{"d_model": 128, "qk_norm": false, "tie_embeddings": true, "init_std_up": 0.0396, "schedule": "wsd", "decay_shape": "sqrt", "doc_mask": true}
Each number is 128 + 32 x the weight over its row's rms, rounded and kept within 0 to 255. Layers, rows and columns count from 0. The size above them is the row's rms in percent of the matrix's.

# layer 4 attention value, 128x128, rms 0.0527, rows 36-60, columns 0-63
size [ 87  92 104  89  95  85  90  91  88  90  94  87  87 106  90 103  94  86  91  97  82  88  87  89  90]
[[111 165 161 121 104  84  92 183  74 146 123 111  99  76  86 146 140 149 167 138 154 166  86 142 150 147 117 120 140 131 195 145 140  98 168 118 151  86 135 151 131 181  88 184 133 147 117  93 174 121 178 149 166 139 168 170 102  77 108 181 104 103 137 143]
 [149 125 139 139 119 158 127 155 121  81 148 171 141 123  75 152 115 106 153  96 126 141 122 131 162 172 101  57 138  52 105 115 156 163 152 152  99 124 141 194 185 161 136 178 160  66  94  89 167 128 187  82 122 107 164 119 125 135 162 140 125 112 183 107]
 [172 218 136 123 140 107 140 109 116 104  88  99 144 139 173 136 195 148 149 103  91 134 108 128  92 107  99 123  76 143 129 162 142 169 159  63 162 143  84 156  99 107 173 136 175 123 114  92 131 148 142 185 132 172 129 142 153 133  94 169 133 105 149 139]
 [182  86 109 150 106 135 126  88 162 104 168 139 157 118 121 164 126 135 117 113 180 148 126  98 124 101 160 151  89  52  88 140 127 104 110 162 105 135 120  63 165 140 108 136 174 139 119 150 188 168 159  97 111 127  64 150  67 153 116 126 111 125 136 143]
 [142  89 115 180 158 149 112 164 138 150 129 126 149 149 131 168 110 142 134 124  89 143 128 117 120 140 131 118 177 168 199 184  64  96  78 141 135 113 146 168 169  89  89 200 136 126 129 132 140 126 174 178 147 119 150 137 114  75  93  79 101 155  68 166]
 [116 154 108 117 115 125 150 154 161 152 120 107 143 204 180  88 123 155  92 164 159 136  96  84  86 161 105 173 147  66 145  84  61 171 166 145 150  86 164 120 105 129 120  81 174 101 156 143 108 153 132 122 119  91 113  63  81 115 130 175 152 148 131  95]
 [134 140 123 161 141 114 145 129 116  82  73  71 186 110 146 127 208 203 130  87 114  94  80  92  96 132 135 170 145 112 100  78  81 127  81 141 112  93 126 122 129 151 184 172  96 175 121  60  55 111 167 122 126 147 127 166 147 129 134 130 119 184 130 112]
 [136 106 165 169 136  59 147 139 137 107 155  70 128 132 118  75 180 172  91 156 150 121 113 108 120  83 125 112  88 165  78 120 167  95 118 115  47 135 127 164 155 117  95  99 120 130 190  93 108 114 139  74 115 124 174 108  82 114 145 222 125 125 134 114]
 [133 117 183 171 114  95 139 164 158 147 135 130 104 176  91  73  81 111 165 100 155 106 131 107 186 128 113 151 111 138 114 131 138 158 137  73 168 153 131 188 146 115 150 137 100 157 122 146 146 144 187 224 174 131 152 178 137 125 136  53 121 141  94 150]
 [129 111  87 162  81 119  97 196  87 183 131 130 166 132 147 205 137 143 120  82  94 147 134  90 145 146 142 131 135  99  86 134 114 171 187 107 132 159 123 163 132 155 125  69  95 112 124 159  58 153 105 107 164 125 169 139 147 157 195 145  97 130 161 172]
 [182 177 108 111 100 138  65 143 139 158  68 151 170 202 123 104 163 103 149 116 167 149  95  98 119 196 113 100 132 142 134 191 164  58  95 111 179  80 120 161 108 121 161 157 158  93  84 124  83  96 128  97  89 131  64 106 188  91  91 116  99 130 175 158]
 [152 133  78 154 138 122 110  75 135 156 147 130 176 110 112 136 132 132  64 116 152 139 169 107 112 141 147 136 193 114  63 222 132  88 129  82 161 128 151 165 134  98 127 110 137 140 122 112 141 149 151 134 163  54 157  73 120 156 136 127 156 132 120 143]
 [113 179 180 177 129 100 139 157  82 121 137 112 136  42 172 110 143 127 165 151 134 133 127 119 153 118 112  89 168 118 132 169 155  73 143  97 148 138 151 152 106  92 107 157  96 170  93 127  76 176 158 162 153 173 110 105 158 148 114 138 127  88 177 153]
 [121 122 148  97 128 130 105  84 130 131  83 108 100 195 109 105 121 185 126 146 153 148 125  97  85 140 123 189  65 178 185  38 141 122 150 160 117 160  55 108 131 143 102 153  96  96 162 155 137 114  85 105 150 121  98 153 101 101 126 147  96 134  85 131]
 [112 122 123  74 157 158 179 144 135 145  95 123 136 155 104  78 111 106 158 159 109  79  86 127 166 115 174 193 124 195 191  82 145 129 151 114 180 121 147 141 111 178 120 157 135  80 119  91  98 123 132 151 132 111  94 106 113 132 123 162 101 121 141 127]
 [164 170  94 107 104 170 105 113 115 141 125  99 116  96 158  93 119  35 103 180  75 101 136 154 130 189 131  77 115 218 106 131 166 107 123  88 138 120  90 152 148 148 142 105 113 162 117 200 175 149  89  99 156  93 159 185 149 117  75 147 135 133 123 145]
 [104 172  79 132 185 167 168 101 117 163  92 144 151  84 144 137 125 165 126  89 149 119  97  97 145 117  55 155 112 187  93 159  92 114 177 140 208 123 143 122 133 171 141 186 134 149 127 161 136 146 105 137 110 127 111 125 125 160 125  98  65 103 178 107]
 [ 99  96 120 153 150 149 110 108 129 161 129 112 137  97 192 108 151 122 115 102 128 145 125 146 168  92 139  95  71  75  91 127 123 151 154  88  90 115 195 119 144 125 177  60 136 164 131 101 101 131  58 140 110 105 159 127 142 162 122 150 119 103 172  88]
 [138 194  70 136 111 162  80 105 115 141  83 121 159 160 100 190 140 134  73 118 166 134 144  65  87 118 180 103 116  91 102 135 129 165 145 131 119 155 141 157 165 128  81  84  80 136 130 151  90 116 132 110 121 141 155 209 114 143 166 140 147 147 124 164]
 [101 133 139 176 121 159 132 190 125 158 120 145 184 109 141 107 124 136 144 147 176  41 160 148 123 154 107 154 120 103 153 125  84 143 147 112 114 133  83 117 146  91 117  98 202 125 109 110 117 154 130 117  90 117 140 104 122  72 218 118 156 100 120  80]
 [222 147  84  75 151 100 109 131 119 147 124 122 161  64 109 157  67 170 116 157  93 151 119 119 117 130 111 102 125 118  98 113 112 154 153  95 122 147 195 128 114 125 149 187  91  96 162  42 135  94 109 125 132 145 165 113 139  86 190 134 149 142 151 166]
 [157 109 158  96 122 164 157  79 104  90 129 114 117 127  92 117 142 143 149 108 144 166 135  63 117 121 142 151 129 181 153 164 120 164 142 145 136  75 199  76 153  81 148 206 113  85 132 165 118 119 161 114 127 141  79  55 108 191 125 130  93 115 156 129]
 [159 187 164 102 120  68 142  90 157 129 164 136 134 116  94 100 170 186 127 113 121 119 120  90  81 139 157  98 145 105 147 153 150 108 118 197 151  92 124 141 172 161 126  92  98 119 137 178 132 166 125 141 100  64 106 118  93 139 110  88 105 110 115 116]
 [131 133  91 104  91  89  89 135 127 149 129 108  66 147 106 130 151 154 136 131 140 104 121 188 135 112 163 192 119 158 149 118 162 192 169 197  68 176  89 103 128 165 110 111 133 162 117 126 123 122  39 117 152  99 156 142 110  96 153 105 177 127 127 122]
 [150 182 100 151 143 117 100 177 103 160 148 143 122 121 126 132 116 154  94 156  66 116  67 123  61  88 112 191 109 157 104 158 165 127 108 137 114 156 124 116 123  68 120  85 141  93 104 186 159  95 120 125 153  81 125  98 172 156  89 128 120 113 175 128]]
# layer 4 attention output (transposed), 128x128, rms 0.0518, rows 36-59, columns 0-63
size [ 90  97 100  91  91  85  84 100  90  98  92  92  88 109  91 101  95  91  93  98  83  92  86  88]
[[102 148  80 133 127 121  69 150 125 143 153  98 145  72 121  96  97 144 102 123 139 145  95 167 189  39 137 151  76 156 114 142 148 106 165 110 167 146 127 148 125 155  97  94 177 132  66 145  76  94 170 137 133 139 143  83 131 108 103  64 134 108 110 161]
 [ 71 138 118 149 129 143 117 139 141 104 134 172 164 120  99  85 156 165 112 118 141 131 131  97 118  95 102 136 101  93 142  70 145 126 114 144  71 120 199 122 150 168 139  92  91 122 131 101 120  87 115 109 159  95 119 146 101 116 102  39 152  78 107 129]
 [ 94 177 106  97 157 172 141  91 106 107  93  87 148 122 190 107 137 161 169 150 102 105 163 142  87 138 132 103  77 182 108  89 143 191 155  95 141 126 130 134  92  88 168 144  87  69 114  88 115 159 147 138 106 178 113 133 121 100  86 198 148 144 129 118]
 [154 105  86 130 152 109  77 136  97 126 117  90 112  65 123 109 102 166 155 108 135  75 175  63 149 119 159 175  74 110 132 168 143 118  69 140  78 156 165 102 146 134 101 141 101 150 115 129 208 177 103  98 136 103 143  62 121 103 109 107  65  87  99 105]
 [150  64  93 126 151 153 134 152 141 166 190 193 203 179 143 138 156 127  91  98 121 159 110  75 196  84 131 162 108 132 182 175 104  98  73 119 132 105  73 188 101 106  80 118 138 102 135 115  99 136 182 157 119 198 194  93 146  97 115  93 128 198 127 184]
 [146 149  88 114 108 149 140 118 112 147 107 114 180 122 123 173  94 133 144 158 117 166 116 118   9 200 178 141 119 104 125 101 110 140 136 120 138 147  99 129 165 137  75  99 138 130 205 161 106 132 159 124 125  61 120 110 136 133 135 148  89  48 126 100]
 [149 141 165 138 138 105 117 113  99 121 165 105 143 185 116 151  70 139 139 142  90 106 129 105 127 142  16  81 173 107  96 143  76 121 170  74 172 132 100 131 124 120 133 106 164 156 148 133 150 164 140 104  91 117 133  99 129 160 133 210 168 185 103 131]
 [138 126 124 144 126  82  95 137 119 120 155  69 117 148  93 107 137 128 121  78 170 106 104 104 116 119  62  78 163 156 117 147 117 116 169 164 138  98 132 155 123 144 138  95  57 100 170 160 180 171 138 157  75 164 110 122 120 120 137 205 105  94 104  74]
 [ 63 156 192 186 122 154 127 168 150 129 180  94 133 197 166 162 144 155 126 161 170 121 177 153 140 171 170 118 155 138 130 148 120 145 118 139 115 173 120 154 148 128  60 162 146 109 116 138  89  97 186 140 126 106 139 162 107 164 120 109 131 173 195 187]
 [124 119 136 126  73 162 173 161 124 146 121 129 156 163 113 148 175 154 131  82 123 100 131 118 105 225  88 107 148  61  81 176  97 118 108 139 102 186 160 106 128 154  99 105 161  94 155 132 114 157 131 130 135  69 165 113 140 122 108 113 110  76 180 192]
 [122 158 146 107  81 148 110 108  67 140 131 148 185 173 103 117 182 135 188 115 131 133 109 100 142 189  99 110 168 154 122 149 136  60 147  86  68  86 137  99  97  69 137 156 160 137 115  77  82  63 149  84 107  94 146 176 121  81 135 101 146 143 120 140]
 [159 116 167 170 116 151 162 117 140 120 192  90 135 144 102 166 135  89 121 120  81 119 131 137 129 118 127 180 134  55 118 157 131  72 121 118 160 141 147 114  66 117 120 105  92 119 113 117 141 122 135 121  68  59  95 111 155 178 134 117 201 141  91 129]
 [140 126 132 159 144 129 128 138  85 133 142  79 159 155 192 126 165 112 186 152 120 141 184 212 140 103 123 119 148 122 111 152 111  90 166 106 141 143  92 137  25  80 112 105 127 150 101 107  73 142 138 138 138 139 136  66 138 122 107 102 192 167 225 153]
 [128 189 140  91  98  88 118 117 168 120 120  98  71  74 117  60 119 140 120  82 137 112 150  48 155 125 122 151  71 144 134 111 102 183 129 159 118 131  94 150 167 140 124 139 128 111 141 197 146 121  69 180 160 197 137 135 108 126 132 166  53 129  79 154]
 [106 147  80 127 125 108 109  97 124 123 128 188 113  60  98  90 103 122 144 191 139 164 114  93  83 150 149 136 136 186 154  65  81 181 143  97 148  63 134 148 184 166 134 160 126  99 149  73  95  52 103 146 134 166 101 152  69 127 133 124  97 110 158 145]
 [ 95 161  87 115 109 229 159 112 149 160 135 131  94 111 112  64 140  87 127 150  62 181 111 178 137 190  96 145 152 118 129 133 205 136  46  87 124 150 103  68 119 106 127 122 109 113 177  98  93  58 123 134 137 111 148 176 128 118 115 100 125 160 111 108]
 [ 84 130  78 133 146 163 147  79  81 109  70 118 145 127 121 153  84 121 169 223 142 124 137 107 110 215 179  93 136 125  81 123 122 134 118 132 153  88 164 149 157 156 119 209 117 122 114 135 132 132 127 115 173 105 155 105  84 118 128 147 121 138 159  97]
 [136 111 150 158 157  81 142  87 167 127 130 149 137 178 178 187 125 101 143  88 145 130 112 165 110 154 152 105 146  99 137 134 143 113 136 117 165 110 137  91 126 140 158  82 116 140 135 118 150 100 128 110  97  97 179 145 144 118 151 196 129 171 135  87]
 [117 190 143 126 173 165 100 107 147 149  95  79 133  94 129 119 196 129  80 143  64 106 155  80 153 157 147 143  99  73 139 123 174 124 161 113 134 125 100 106 108 157 114 150 138 113 143 117 104 131  98 117 104  82 139 187 123 146  81 112 150 177 157 153]
 [138  99 125 157 116 178  84 162  90 168 112 133 125 103 118 157 108 143 161 125 164  92 144 137  86 117  96 114 107  75 142 151 140 173 121  83 116 200 120 105 166 133 101 142 160 135 132 136 145 185 142 113  99 122 113 108 139  59 109 136  88  27 145  88]
 [131 132  86 119 122 106 124 127 104 163  65 165 166 133 131 210 166 187  92 138 138 142 108  65 144 177  72 180 111 152 133 116 117 146 142 107 143  93 161 145 179 147  84 117 123 134 161  85 124  62 128 173 116 151 170 133 153 100 102 104 109  90 107 119]
 [120 173 170  94 125 111 105 124 139 105 100  90 135 130 129 165 121 107 158 139  75 134 127  41 174  85 166 115 115 191 155  82 137 167 171 149 170  63 171 159 155 133 113 148  96 137 120 128 117 153 144 152 182 152 162 118 142 174 130 149 167  74 130 153]
 [157 134 132 151 120 130 115 136 133 136 204  41 106 175 138 138 182 138 185 176  82 106  77 165 138 147 156 142 189  99 111 138 165 144 158 162 132 126  85 121 127  89 152 122 111  74 166 126 138 151  97 105 118 102  97 133  83  95 144  43 131 154 150 133]
 [137  93 153 168  86  68 124 126 115 143  70  52 100 169  96 139 154 129 106 146 184  70 112 170 155 180 186 147 124 153 142 130 122 131 210 168 140 159 105 102 136 102 119 172 115 121  81 162 176  91 110 158  84 120 180 174 116 116  94  84 195  97  91 134]]